Part of a small language model's weights.
Size: MLP 704 SwiGLU, vocabulary 8192, 10.8M parameters.
Training: a variant of Muon for these matrices, 675M tokens.
Each number is 50 + 15 x the weight over its row's rms, rounded and kept within 0 to 99. Layers, rows and columns count from 0. The size before them is the row's rms in percent of the matrix's.

# v: layer 4 attention value, 128x256, rms 0.136, rows 33-50, columns 128-255
# o: layer 4 attention output (transposed), 256x256, rms 0.205, rows 33-50,161-178, columns 128-255
v33 106:50 39 51 52 68 53 65 54 40 36 76 39 56 59 41 66 21 49 52 44 42 41 23 51 36 18 32 48 44 40 61 53 25 76 52 39 54 55 46 60 68 57 46 55 39 52 40 66 42 47 21 71 42 45 62 41 41 54 36 50 74 45 49 52 46 32 55 36 41 27 28 43 46 65 20 73 47 53 43 58 51 54 60 25 75 65 72 46 68 60 43 64 19 56 80 46 36 43 70 31 49 64 57 62 48 40 74 43 66 48 57 66 39 56 37 39 52 60 66 60 74 47 60 74 49 33 27 79
o33 101:39 42 73 20 26 63 35 40 55 37 47 63 74 51 73 36 83 77 44 85 55 46 39 61 59 48 49 73 43 34 80 31 72 38 64 41 54 61 24 55 25 63 51 81 67 74 48 56 26 64 66 47 66 39 40 54 32 53 46 25 64 60 23 79 58 27 63 51 50 42 38 54 44 47 36 50 38 31 58 30 51 70 42 51 54 36 58 48 51 44 46 57 77 65 39 43 73 58 42 43 33 47 54 51 44 54 55 60 16 62 52 66 70 25 54 45 51 64 58 49 54 48 48 61 42 33 71 39
o161 107:62 40 28 67 75 22 34 43 46 62 61 63 61 36 65 57 51 36 76 50 43 45 55 49 50 44 64 49 39 75 31 45 45 58 50 59 34 34 43 54 71 64 38 44 24 63 59 51 54 45 56 46 30 66 46 61 47 56 49 42 31 07 58 42 53 62 60 57 49 40 61 37 66 38 50 33 65 63 23 61 41 23 20 60 60 55 61 87 57 48 62 33 30 31 27 41 24 27 73 47 53 34 37 43 62 62 28 46 68 44 74 42 34 46 68 62 48 65 55 56 29 44 38 50 53 57 64 67
v34 101:30 43 34 57 52 53 46 34 56 53 55 34 67 39 45 45 44 19 84 57 58 31 64 50 44 42 49 51 35 29 45 48 62 27 52 38 71 52 23 33 53 30 35 52 61 74 32 56 57 60 72 31 32 56 22 35 31 58 60 62 61 59 34 70 51 66 40 31 43 58 48 53 54 67 63 59 73 48 39 55 62 64 27 60 72 52 55 41 68 59 46 50 73 60 51 55 57 62 43 50 35 23 65 17 50 53 44 59 46 66 62 15 45 47 25 31 54 45 50 71 81 46 60 58 46 30 60 17
o34 101:51 83 83 57 38 66 52 48 36 45 49 35 48 67 51 40 40 56 24 63 37 69 64 56 55 44 52 38 45 58 46 38 44 00 54 82 27 84 60 32 33 36 41 30 19 49 64 48 38 73 41 52 26 62 42 17 46 62 53 32 60 28 43 56 56 39 28 65 54 40 52 21 27 40 27 59 68 62 42 63 30 60 35 73 57 60 41 56 42 64 84 37 51 45 38 63 46 35 42 52 31 75 33 56 58 74 63 57 55 57 46 35 42 77 59 61 59 45 65 50 52 87 50 54 68 24 40 56
o162 094:50 42 60 50 62 33 24 37 99 55 44 50 62 37 68 57 60 69 61 34 53 26 21 62 42 77 51 47 28 59 50 51 69 74 47 46 50 43 38 86 60 66 63 38 59 49 47 58 48 47 47 36 52 70 56 71 12 48 24 37 50 52 14 46 38 55 67 54 62 47 65 70 65 55 70 53 46 29 50 46 69 64 71 30 38 18 53 39 45 50 47 66 61 60 58 54 58 56 48 56 55 42 86 61 56 22 28 46 40 51 33 95 59 73 51 31 55 46 52 49 19 31 43 60 21 61 72 77
v35 097:73 52 77 49 58 60 64 50 37 37 24 60 59 27 38 58 32 49 65 44 58 30 47 49 72 14 38 57 51 67 41 49 50 31 58 65 26 65 52 51 65 45 06 51 71 44 47 48 62 55 35 39 35 48 38 42 43 21 38 53 28 62 40 26 41 68 65 66 20 63 45 73 46 40 72 58 61 73 51 51 66 63 54 37 81 36 67 55 51 71 52 46 38 39 20 60 42 51 25 28 26 36 32 28 51 44 62 54 54 75 96 65 59 47 50 54 35 34 67 52 44 51 53 52 24 61 33 27
o35 095:40 68 74 60 32 51 34 53 43 57 52 21 44 46 57 67 29 39 39 30 42 46 42 50 42 71 36 29 33 73 61 61 41 39 45 51 57 30 43 38 30 54 47 60 53 38 64 49 56 49 51 33 45 55 29 44 33 57 40 47 63 47 39 51 39 37 37 45 53 47 53 80 49 70 48 57 54 26 44 61 72 53 56 73 69 60 64 50 31 42 45 37 58 55 70 62 61 53 54 44 51 64 51 39 55 46 42 48 60 51 53 19 50 39 26 51 62 52 43 79 36 23 57 79 56 86 62 65
o163 104:73 46 34 49 69 48 74 46 64 34 37 66 51 55 53 53 61 69 37 66 31 35 64 50 66 53 58 54 66 34 46 41 64 47 49 70 46 64 46 61 50 65 37 52 39 75 24 47 54 49 57 71 48 47 46 75 90 53 34 49 43 26 54 27 68 44 58 61 44 41 19 32 27 61 41 54 55 80 25 28 29 55 66 42 53 75 34 34 68 82 54 58 30 49 41 41 45 37 38 43 61 27 61 55 48 39 42 39 38 51 62 61 49 63 52 72 48 59 59 53 58 62 47 28 31 26 40 52
v36 103:24 40 65 29 49 43 32 38 70 65 53 56 72 71 65 36 48 21 57 56 38 42 19 28 50 47 74 43 33 66 28 53 49 47 46 25 39 47 60 63 36 47 39 58 46 50 81 53 57 39 40 47 28 30 55 75 42 44 65 42 73 57 19 43 39 73 64 67 53 55 42 42 68 20 66 61 53 52 31 22 37 53 48 51 55 41 90 39 38 67 54 68 45 51 55 68 54 49 50 51 64 42 54 68 85 58 48 41 46 52 62 39 73 77 59 43 46 59 12 45 67 56 35 33 60 62 33 75
o36 101:43 55 48 34 37 52 48 38 30 37 61 43 51 71 43 60 49 63 44 66 54 54 52 69 21 31 56 60 39 15 85 73 26 35 62 53 68 40 44 38 61 44 32 57 63 30 35 29 61 39 45 64 46 47 32 70 31 62 25 55 52 62 77 71 67 35 44 74 46 63 44 30 50 38 75 30 42 55 60 31 55 43 79 40 50 38 44 52 56 43 62 52 35 60 25 55 73 72 62 58 63 48 60 44 47 88 69 52 47 59 42 59 48 63 36 66 46 65 38 51 79 42 55 44 56 49 70 30
o164 099:69 46 44 77 70 48 45 43 57 60 35 63 55 38 44 54 45 47 63 37 38 35 48 48 70 62 67 58 35 78 56 64 53 60 31 53 35 69 39 46 44 41 52 33 58 76 48 73 53 54 63 35 71 42 35 18 77 36 48 43 53 44 24 54 36 61 53 49 30 70 43 40 64 60 23 65 68 50 58 51 60 50 16 42 56 41 33 66 64 67 40 53 64 38 78 55 47 08 47 05 83 43 55 55 76 50 33 38 61 47 36 73 77 47 54 28 33 34 66 38 53 41 50 24 37 65 48 51
v37 105:48 50 43 34 23 37 29 77 51 63 82 74 59 60 36 71 52 43 51 54 65 36 35 63 48 61 42 47 22 43 64 63 51 82 44 74 57 59 23 51 44 60 66 54 51 40 46 58 66 52 42 19 58 47 40 41 73 28 29 52 33 43 42 67 66 73 31 56 51 31 07 29 12 31 49 37 42 69 48 51 61 40 31 38 36 75 55 41 49 40 42 78 48 35 53 47 49 21 73 63 68 72 29 61 47 42 53 69 36 80 44 44 49 53 58 40 47 58 59 46 54 68 48 51 50 49 31 88
o37 108:79 50 36 75 44 62 87 33 65 48 39 50 50 28 19 60 84 92 45 51 71 54 28 45 59 57 58 52 65 44 51 75 49 26 55 44 66 41 47 61 45 68 66 33 61 70 53 48 23 42 21 65 58 47 58 52 66 55 66 60 56 39 54 40 37 71 89 31 43 41 59 56 43 59 51 61 45 31 68 78 53 56 56 45 51 19 50 31 55 46 57 46 38 48 58 53 54 64 43 84 71 52 43 48 27 22 94 67 50 41 66 57 65 61 49 34 33 44 59 39 37 71 46 46 56 56 16 43
o165 094:54 27 58 54 33 34 37 43 47 55 87 42 73 61 49 68 47 39 45 41 60 59 37 39 56 59 50 49 43 76 69 38 55 62 76 44 16 46 58 46 27 59 47 48 25 58 65 76 58 37 84 45 13 54 49 45 23 68 49 49 58 47 67 45 63 45 66 45 82 73 63 32 32 71 45 41 54 47 31 28 18 64 53 47 48 41 61 82 54 46 59 39 52 17 64 69 55 27 58 55 28 55 61 62 80 60 68 66 61 66 60 21 24 36 59 16 38 40 48 39 68 65 49 56 26 30 60 48
v38 104:28 45 54 41 68 48 37 75 71 28 40 81 59 30 34 73 57 73 40 46 61 61 43 53 40 26 41 55 36 44 32 52 80 38 38 51 52 71 68 52 45 47 64 67 30 41 51 69 41 38 50 53 39 45 55 69 52 50 81 45 53 40 83 81 85 49 53 68 41 00 38 34 29 31 46 21 46 51 24 48 44 56 61 55 37 55 43 55 51 42 66 58 40 53 86 48 70 55 69 64 30 61 58 43 41 55 44 57 73 68 58 46 51 39 58 52 46 27 30 72 47 66 56 42 48 56 71 46
o38 105:78 40 72 57 48 83 52 59 59 56 46 41 78 67 63 42 51 46 62 63 66 35 47 25 64 70 67 55 18 61 95 46 40 70 21 39 48 59 76 31 69 23 70 51 57 32 33 58 51 28 56 53 30 47 58 37 33 46 71 51 59 42 22 65 77 30 44 64 57 75 52 54 43 46 50 39 32 47 69 39 20 45 50 08 56 52 25 34 61 55 43 72 73 50 44 57 15 33 65 37 49 59 64 72 50 47 42 40 49 80 48 65 46 46 49 71 30 57 55 50 56 45 77 59 50 55 25 71
o166 098:53 69 32 49 36 43 41 50 39 43 69 70 57 37 44 55 39 32 34 44 46 71 41 64 49 46 28 25 59 26 16 44 68 26 65 56 45 78 51 35 46 63 35 38 40 78 67 62 59 50 45 47 82 49 60 55 29 63 73 45 19 48 46 24 06 49 40 49 55 75 58 59 54 35 30 70 63 09 34 40 45 53 34 76 19 56 49 32 65 57 55 36 36 55 63 40 57 47 20 62 19 51 55 33 61 51 56 49 62 47 25 59 42 36 70 33 81 60 56 69 38 37 25 61 66 76 70 34
v39 096:41 30 57 58 55 59 19 41 39 58 47 47 38 39 73 37 54 37 27 62 90 52 43 58 24 43 53 70 40 69 48 45 47 46 52 56 52 70 84 67 75 67 50 36 56 74 63 57 47 44 40 52 56 43 27 67 41 14 36 49 33 47 52 68 31 54 56 57 42 63 46 57 55 78 54 71 66 58 62 66 48 45 68 56 62 53 35 57 48 55 43 46 82 41 84 17 72 65 32 41 29 49 70 66 32 46 70 63 49 54 53 24 38 50 91 54 39 29 39 30 28 38 45 41 44 49 12 57
o39 095:45 99 61 40 52 68 49 33 35 49 30 60 44 35 72 50 40 56 64 74 40 67 22 51 65 54 45 67 62 35 54 67 15 86 44 40 42 40 22 57 49 26 38 42 65 36 52 41 57 61 62 39 54 47 53 66 47 54 63 56 36 34 30 62 44 54 58 83 49 23 22 62 14 49 39 34 46 80 45 44 32 34 64 37 58 46 53 39 38 53 61 63 48 47 13 46 47 34 33 22 38 61 25 31 55 70 39 79 54 62 47 55 46 65 57 53 46 39 74 47 51 26 27 59 40 45 39 38
o167 092:66 11 62 72 53 23 36 55 67 48 72 36 28 68 31 60 61 39 53 63 35 52 73 32 55 35 52 42 64 58 70 31 74 45 42 80 40 58 62 51 63 50 63 67 38 53 39 34 56 47 34 38 63 44 47 34 51 37 51 37 55 70 42 57 38 57 37 28 58 56 60 32 48 64 31 59 40 45 39 47 51 75 45 26 51 77 48 53 74 62 55 54 42 70 65 40 44 71 68 83 47 41 58 46 41 29 56 67 35 61 51 66 47 72 53 74 40 50 32 63 30 75 77 32 57 69 52 18
v40 102:59 48 23 66 36 65 20 46 31 35 84 25 24 42 43 69 25 62 48 41 37 45 58 60 67 45 48 26 56 41 45 63 44 68 57 59 92 51 52 62 33 49 72 53 57 50 84 58 41 24 61 67 51 49 35 18 49 44 80 67 29 42 43 70 51 47 50 53 64 82 28 45 35 47 26 61 51 69 53 35 53 52 57 58 69 55 40 58 33 43 40 49 70 38 47 53 79 18 50 32 49 60 83 45 42 60 58 52 38 48 50 61 68 56 38 53 57 44 50 54 61 63 79 32 23 60 38 22
o40 104:57 47 50 81 87 69 50 62 21 68 57 47 53 53 39 51 49 39 44 52 57 59 57 53 46 55 70 17 81 58 44 54 29 47 47 68 44 52 47 48 69 54 47 47 36 48 57 57 21 42 19 48 55 62 74 26 28 41 59 53 41 56 35 49 19 41 48 47 49 36 46 79 71 49 66 48 57 60 68 61 49 70 69 54 53 61 55 44 42 66 54 44 37 15 70 50 44 45 57 52 49 40 23 32 58 38 48 48 51 37 74 64 46 48 47 27 57 76 49 66 63 63 50 53 57 62 48 47
o168 095:61 64 51 39 10 51 44 39 72 51 57 60 74 44 56 63 53 20 29 44 46 47 63 50 30 51 44 49 22 59 41 52 63 56 44 53 48 40 17 67 39 23 53 51 42 52 32 44 60 44 56 28 39 39 60 62 52 76 58 42 56 41 85 61 23 53 63 39 45 65 33 20 42 51 45 14 39 57 42 66 39 37 17 45 51 61 61 61 67 33 40 49 34 56 67 37 63 41 61 42 57 80 71 67 25 71 63 37 56 44 43 36 49 75 40 49 58 63 55 44 37 34 55 63 35 59 53 47
v41 097:55 35 34 30 46 43 70 71 63 40 59 36 54 33 50 53 23 29 42 57 71 36 68 43 52 67 31 22 46 41 52 80 75 62 68 22 53 35 61 46 54 52 28 43 65 43 57 28 45 51 31 56 43 30 36 51 56 64 49 38 40 44 44 49 32 41 26 40 55 50 38 43 44 63 36 53 76 75 38 52 43 44 61 73 56 80 19 52 44 63 51 65 39 45 76 76 62 30 51 22 34 29 73 47 65 60 55 18 64 60 49 56 45 36 32 71 52 35 47 67 22 63 69 23 53 57 44 62
o41 097:59 60 62 71 62 72 64 45 33 49 48 63 52 68 42 32 57 51 62 29 38 64 46 67 45 38 64 80 50 51 60 49 34 53 56 90 43 77 63 46 53 39 23 53 53 53 42 70 41 53 61 29 52 41 47 50 71 39 48 72 55 47 61 34 34 43 51 60 44 55 50 79 45 70 56 41 67 38 78 23 27 41 32 59 47 47 52 73 32 68 36 41 44 74 34 51 53 52 35 28 55 69 47 76 50 80 44 74 34 39 50 32 52 54 57 21 44 63 47 59 73 51 46 76 68 54 58 66
o169 101:19 44 16 42 52 51 20 56 21 59 55 32 81 25 55 78 65 57 64 22 40 53 34 46 64 38 63 47 40 51 65 33 48 52 51 33 54 30 30 12 45 50 70 32 40 41 25 39 46 59 41 43 32 33 29 49 43 65 58 45 63 76 38 63 56 63 41 42 50 39 54 44 61 29 47 67 27 54 57 68 65 65 71 39 40 68 37 54 61 47 58 24 40 27 49 69 66 38 65 78 44 36 36 31 40 78 64 44 67 59 65 49 49 43 29 55 52 65 62 44 42 50 53 30 32 29 26 66
v42 103:42 51 64 34 70 30 45 48 31 48 66 42 38 60 39 44 48 63 75 28 62 62 54 55 21 42 60 59 43 29 53 44 74 58 33 65 61 40 49 64 44 38 47 35 64 42 28 51 40 17 47 32 49 49 61 06 45 42 41 61 50 51 33 62 54 39 32 34 58 20 62 60 65 58 45 52 25 36 61 63 39 82 55 69 60 47 57 40 46 13 12 54 52 25 34 27 22 61 46 72 38 49 57 38 50 46 43 52 42 10 77 53 47 70 41 38 44 59 46 44 74 29 40 64 71 53 43 67
o42 105:31 51 61 53 40 52 58 45 67 49 40 35 41 54 20 56 43 73 36 46 46 47 47 56 60 43 36 55 44 60 36 31 79 54 44 45 38 60 26 40 24 95 36 54 58 48 65 52 61 61 46 56 18 40 57 39 68 72 57 18 40 48 65 23 38 57 58 55 53 60 46 29 36 47 73 33 48 56 29 31 66 49 37 46 42 53 50 48 34 68 69 54 64 49 32 63 28 75 27 66 35 47 40 62 72 35 04 55 32 56 26 51 39 36 38 55 48 51 63 70 27 59 54 57 37 42 43 56
o170 097:55 23 42 51 50 30 42 76 52 34 44 75 55 77 52 67 52 28 70 29 49 51 32 43 28 61 64 45 52 52 54 60 39 59 82 76 56 66 49 48 69 27 44 47 26 45 45 73 58 68 38 35 52 51 42 79 51 63 83 51 40 53 54 65 71 43 58 33 51 65 55 44 63 54 36 53 73 46 84 44 69 59 47 60 48 38 50 54 48 48 74 52 57 58 53 34 77 46 70 26 60 34 50 62 53 56 71 47 61 39 46 31 47 36 25 30 45 22 18 52 76 61 56 24 60 51 56 75
v43 099:39 78 38 41 41 47 53 64 45 57 60 70 47 63 44 32 57 45 48 36 46 42 61 47 39 32 21 37 42 57 50 59 55 59 16 70 26 61 37 67 49 35 78 66 36 72 27 50 33 45 47 63 39 29 50 33 21 34 52 44 61 65 18 54 49 71 43 36 41 53 57 32 45 70 21 33 58 51 84 57 68 73 58 59 64 53 37 28 67 40 78 62 32 64 26 42 39 40 32 59 63 44 45 43 46 49 47 30 39 74 56 84 17 32 41 48 67 58 42 74 71 31 58 53 34 48 47 53
o43 101:44 84 59 36 37 48 58 48 75 35 33 39 82 54 41 67 41 27 48 40 44 50 63 43 44 63 70 76 22 57 65 38 81 65 74 54 29 67 40 49 69 79 58 46 64 56 99 73 63 35 62 43 61 56 23 66 54 49 25 41 54 56 54 48 67 56 67 39 43 33 41 54 42 67 67 54 49 42 35 79 40 53 42 34 44 52 54 37 57 56 82 40 36 37 54 57 39 79 29 42 64 54 36 36 22 63 54 25 38 80 77 79 43 43 53 60 41 59 64 65 33 58 66 85 56 57 51 31
o171 097:44 50 34 31 45 67 61 43 73 53 73 22 37 36 46 41 59 61 70 61 48 39 47 64 71 69 48 55 50 48 57 33 40 27 67 43 77 26 42 37 47 32 56 51 31 50 51 54 32 78 32 54 62 61 76 31 23 46 55 59 69 26 57 60 47 43 35 56 42 53 54 57 60 44 42 64 52 52 75 43 61 74 58 75 33 33 34 41 24 38 62 59 64 53 47 56 68 50 26 49 43 73 57 57 62 54 52 64 57 19 59 08 48 27 50 43 60 48 62 28 40 58 40 62 43 60 43 69
v44 092:81 30 52 45 56 97 31 72 47 48 61 47 42 51 62 46 46 42 52 40 24 58 68 48 43 64 53 59 78 52 65 55 70 40 57 48 43 67 75 72 52 47 61 51 56 45 40 98 49 41 70 50 53 63 66 71 64 52 42 28 60 47 58 40 57 27 47 55 59 58 51 29 30 40 44 43 31 42 59 33 50 46 37 66 52 58 77 56 32 48 55 26 62 46 67 37 45 20 82 41 68 53 65 51 73 69 62 60 46 42 56 66 55 25 61 38 63 25 56 46 63 56 62 41 62 60 58 43
o44 097:76 34 43 39 48 48 44 44 57 52 60 43 56 67 50 71 39 40 50 70 45 38 40 24 55 55 53 44 69 65 58 39 31 67 48 41 56 59 59 42 79 60 32 57 63 39 48 24 26 34 39 43 45 51 41 18 55 47 53 39 50 66 41 84 24 47 65 55 53 50 45 62 75 34 66 35 40 49 86 37 50 63 49 44 57 34 48 80 66 51 64 61 35 51 58 51 59 61 50 52 80 70 85 37 37 51 40 76 34 66 21 35 37 80 47 53 93 48 43 50 83 58 33 41 37 35 77 53
o172 091:39 68 53 73 33 51 64 47 31 56 46 24 53 43 50 31 70 54 52 52 51 64 73 78 27 56 50 51 75 39 45 90 19 56 50 35 87 44 41 30 56 40 71 51 23 40 46 66 82 61 59 49 39 64 55 55 51 55 42 71 27 19 57 30 72 44 48 49 27 45 74 70 48 75 32 67 64 39 51 28 32 65 46 51 43 69 34 38 20 79 60 46 56 52 55 37 58 48 47 34 39 44 49 64 61 53 58 42 73 44 72 65 44 41 60 44 33 36 78 57 25 35 64 28 39 49 43 77
v45 094:58 75 42 41 44 57 50 61 56 43 64 63 32 53 38 37 39 22 32 37 47 35 57 39 77 66 67 31 41 52 64 49 51 45 62 76 45 30 61 51 13 55 71 48 58 35 38 38 73 47 55 16 22 54 53 79 48 48 74 69 70 34 55 33 56 70 52 22 85 68 58 36 38 48 47 56 28 78 39 66 50 08 79 71 29 59 63 51 65 77 45 68 68 68 40 50 67 53 43 52 44 47 48 66 48 64 00 62 55 48 43 50 59 50 33 50 15 33 32 64 56 33 34 35 41 64 32 37
o45 088:49 48 41 54 54 36 74 66 62 57 68 27 83 35 40 62 57 45 57 57 48 51 38 47 34 38 41 36 84 51 73 66 46 49 44 16 48 58 57 52 50 57 42 47 27 45 35 51 25 43 36 51 55 52 56 60 65 65 54 76 29 59 72 46 28 69 47 65 59 26 32 76 34 74 55 27 27 44 66 89 49 69 35 50 60 41 62 58 42 29 50 29 73 59 57 59 49 50 39 36 55 43 41 45 57 70 71 56 76 66 48 49 52 44 61 62 23 55 66 40 49 65 73 30 61 59 58 45
o173 096:56 39 85 67 37 71 29 40 35 41 48 84 57 36 22 55 55 46 63 22 71 55 49 43 73 50 69 41 46 35 32 37 45 63 57 61 54 48 35 42 42 38 24 52 55 62 62 30 76 62 48 48 71 47 34 55 50 72 51 47 51 62 52 28 60 16 27 36 35 66 42 35 54 50 53 61 65 33 28 42 59 48 50 40 53 63 49 52 43 45 72 59 49 65 52 57 48 38 52 38 51 47 61 78 38 54 13 42 43 56 60 67 39 60 45 42 55 35 42 27 30 39 57 44 42 34 32 62
v46 102:74 56 65 49 52 65 61 39 46 36 51 48 69 51 44 61 42 09 68 48 39 36 23 59 32 48 44 47 48 51 54 47 54 71 28 64 36 47 64 62 71 41 52 76 30 57 36 24 55 53 59 46 22 55 45 85 55 34 38 39 46 25 37 40 68 60 50 34 38 48 50 75 63 30 20 57 56 42 54 42 44 39 53 59 56 68 38 63 51 40 51 62 60 74 69 39 53 40 48 63 32 43 45 41 43 48 35 57 49 26 22 37 69 40 50 40 65 86 46 35 40 38 65 50 45 45 53 36
o46 100:41 64 52 32 66 62 42 60 71 70 36 49 85 64 56 39 68 29 39 59 58 61 79 30 62 43 43 64 37 36 41 17 42 85 57 73 28 62 72 24 51 71 51 33 60 56 41 56 61 38 55 46 74 52 41 52 31 89 44 54 68 54 26 59 62 43 70 50 26 67 30 30 55 63 54 25 44 41 56 62 25 31 64 29 36 67 33 59 55 62 56 53 69 52 30 45 55 77 51 55 39 48 37 54 36 54 49 84 47 55 42 75 39 61 44 48 64 42 73 49 60 65 44 70 69 56 51 53
o174 103:22 52 46 50 49 57 63 49 41 50 65 56 31 19 60 61 59 79 44 51 50 41 59 30 53 64 54 41 47 37 65 54 59 49 57 38 54 34 27 56 41 12 62 83 47 45 67 61 33 73 54 81 52 53 52 46 40 60 54 48 56 57 59 38 38 52 25 63 99 43 59 53 19 48 50 37 50 47 48 35 85 71 54 68 42 32 40 58 21 48 30 57 39 55 41 39 40 32 61 66 39 65 71 50 45 64 38 23 32 53 62 23 43 50 59 68 46 57 61 27 65 50 45 26 10 20 64 50
v47 096:12 53 35 63 50 49 29 57 32 44 59 58 69 70 53 45 40 46 55 55 54 40 32 62 70 52 29 48 62 12 68 40 37 38 48 56 55 57 27 46 35 33 53 52 72 56 46 35 40 73 01 57 91 44 70 42 55 59 36 37 56 50 47 50 69 71 56 66 43 34 56 62 95 69 51 78 49 51 58 52 36 44 35 42 49 41 49 45 69 51 47 44 43 45 43 77 67 41 63 34 79 77 92 58 37 37 50 65 29 37 54 78 22 35 59 35 54 37 51 55 39 40 61 67 59 60 62 55
o47 101:30 47 22 32 24 63 71 36 56 51 52 52 58 47 67 58 81 49 57 46 65 79 37 34 62 52 42 57 49 53 11 65 68 48 78 53 41 23 40 54 57 51 47 62 49 62 50 35 51 40 66 43 32 57 35 55 64 49 53 55 23 40 11 33 51 51 57 27 39 55 29 43 54 18 73 51 60 70 47 63 60 55 67 56 58 54 58 77 63 60 49 20 45 63 62 34 54 57 47 52 57 46 26 42 49 27 44 50 45 29 65 25 56 49 14 47 35 59 64 43 61 58 49 51 63 58 54 29
o175 100:80 63 30 57 53 26 29 39 56 47 77 61 42 60 44 47 67 71 76 43 36 34 68 87 59 55 54 41 55 63 59 51 61 37 59 66 55 69 36 40 59 63 41 48 32 54 69 47 54 62 29 43 74 66 70 79 25 51 66 36 61 57 38 54 53 61 67 85 70 29 71 37 45 55 30 64 51 55 60 39 71 60 31 68 41 19 52 52 23 45 67 68 47 55 17 36 56 25 66 37 18 10 58 49 38 66 52 35 51 60 58 55 44 48 83 45 59 64 50 27 17 34 40 36 51 42 37 19
v48 096:36 39 62 51 44 15 57 64 61 52 47 39 43 44 51 35 61 57 45 47 49 66 35 62 56 54 14 87 62 38 19 32 70 93 46 49 41 50 42 65 58 39 55 57 40 43 36 29 33 36 49 50 54 46 55 53 48 22 64 58 58 61 59 37 55 45 54 47 38 43 29 49 69 75 53 63 80 61 42 75 38 60 60 73 33 12 56 54 69 40 75 32 56 40 39 38 69 43 54 62 43 70 48 41 30 30 65 40 42 38 16 25 44 58 51 51 66 63 22 61 37 31 33 54 59 74 53 75
o48 097:57 56 63 48 48 50 64 80 61 52 46 52 30 61 48 38 48 39 60 64 24 50 36 65 50 53 60 46 42 66 61 51 66 47 45 49 48 35 17 35 48 51 63 40 40 42 26 47 53 52 46 71 48 41 92 48 51 41 79 24 80 45 66 47 50 51 56 52 51 71 49 65 54 40 41 59 46 73 62 61 58 63 69 64 79 59 66 44 45 46 66 65 37 46 48 53 46 54 52 19 31 26 46 42 62 58 53 26 51 43 68 34 34 63 41 35 49 40 51 72 68 38 35 44 48 74 15 76
o176 098:46 51 36 64 82 38 35 28 31 44 77 43 56 52 48 34 59 65 36 47 40 65 66 36 27 52 46 50 61 42 64 37 38 39 77 38 32 23 70 51 70 37 56 37 37 58 62 37 42 30 60 51 45 58 21 24 34 79 60 60 24 49 47 26 40 54 41 69 58 20 59 48 29 57 50 54 48 51 48 22 22 72 45 33 23 55 34 72 62 48 37 64 61 21 38 64 47 51 74 65 37 53 50 50 46 67 63 39 21 50 53 65 63 45 47 45 48 57 68 28 56 30 86 80 80 63 58 36
v49 101:56 67 54 24 36 63 39 17 48 27 60 41 42 45 45 73 62 36 37 63 44 41 67 55 63 29 74 63 44 38 46 49 35 48 38 32 32 56 61 39 67 28 27 69 52 81 72 21 50 44 56 62 52 58 34 71 52 59 63 70 54 61 40 50 57 63 46 44 37 37 31 66 76 60 62 34 43 49 38 52 69 53 56 97 57 74 45 47 66 42 44 35 44 44 48 50 24 28 44 51 36 46 45 36 68 25 64 50 68 46 56 28 24 37 47 26 49 38 61 46 37 50 56 37 72 61 33 55
o49 105:31 62 76 45 34 39 56 61 18 70 65 73 32 48 68 70 60 80 27 42 66 54 52 53 60 51 68 31 35 50 59 33 54 53 46 40 69 72 57 54 40 65 50 58 69 31 63 75 45 33 35 25 37 41 85 61 52 79 49 64 63 63 22 25 34 48 51 50 70 29 32 39 30 50 49 55 57 48 35 37 62 49 33 58 48 33 47 63 72 53 38 79 35 44 43 45 49 11 45 58 48 60 26 64 38 47 49 50 56 43 35 63 48 65 54 64 40 52 49 67 59 82 72 46 41 70 49 36
o177 097:52 48 33 58 54 49 35 53 53 58 54 65 68 43 39 44 69 66 63 73 46 58 43 61 77 63 40 67 79 31 36 58 44 28 40 43 30 52 30 44 69 35 73 41 35 48 30 47 43 46 55 98 39 51 36 42 59 32 58 14 48 49 34 49 58 50 29 46 47 59 48 71 75 34 41 42 17 48 79 44 34 42 42 25 43 53 44 44 27 73 38 15 61 35 39 49 29 72 74 36 75 50 61 31 10 61 36 46 37 64 58 53 57 32 73 39 54 54 48 40 51 44 42 31 62 41 58 82
v50 097:57 43 44 07 38 70 48 55 61 45 52 63 66 43 39 92 57 53 20 34 58 58 60 45 51 48 49 49 24 46 31 40 48 63 52 57 54 79 45 33 64 42 65 57 72 43 64 29 34 44 68 55 50 49 33 47 52 51 78 35 34 40 47 21 49 46 54 50 28 54 29 57 62 76 38 44 64 74 65 50 48 16 39 13 56 24 40 36 52 27 73 79 23 47 54 43 40 62 55 52 53 54 35 24 60 50 50 64 58 60 57 48 57 76 67 65 53 54 41 36 69 55 46 53 72 49 62 75
o50 091:57 62 30 71 26 53 67 39 63 57 41 44 59 46 54 43 47 51 37 40 65 24 39 45 44 45 58 62 25 73 75 82 61 36 36 28 43 33 77 28 43 27 35 58 54 53 55 44 56 56 68 58 29 42 30 55 46 50 51 37 62 56 38 68 65 42 83 33 60 69 83 24 63 33 35 44 75 51 52 46 58 65 24 55 43 48 28 49 70 36 47 44 35 39 66 56 37 07 40 46 53 48 52 73 43 46 67 51 36 58 42 42 52 46 51 40 28 46 20 35 37 45 59 76 49 45 16 63
o178 100:63 10 77 47 50 41 38 70 66 58 59 28 53 56 35 38 45 27 58 72 72 59 34 50 51 47 39 53 53 51 37 31 42 55 50 36 53 57 55 63 36 52 55 48 47 57 49 31 34 48 44 68 51 38 59 49 36 73 57 36 41 40 60 35 39 53 24 52 53 31 46 48 64 51 49 47 19 23 61 88 56 26 67 28 66 60 68 31 26 75 33 13 40 37 48 63 62 54 49 72 26 67 47 39 56 79 32 63 44 56 80 79 40 64 40 24 25 38 69 45 40 60 56 32 46 64 62 39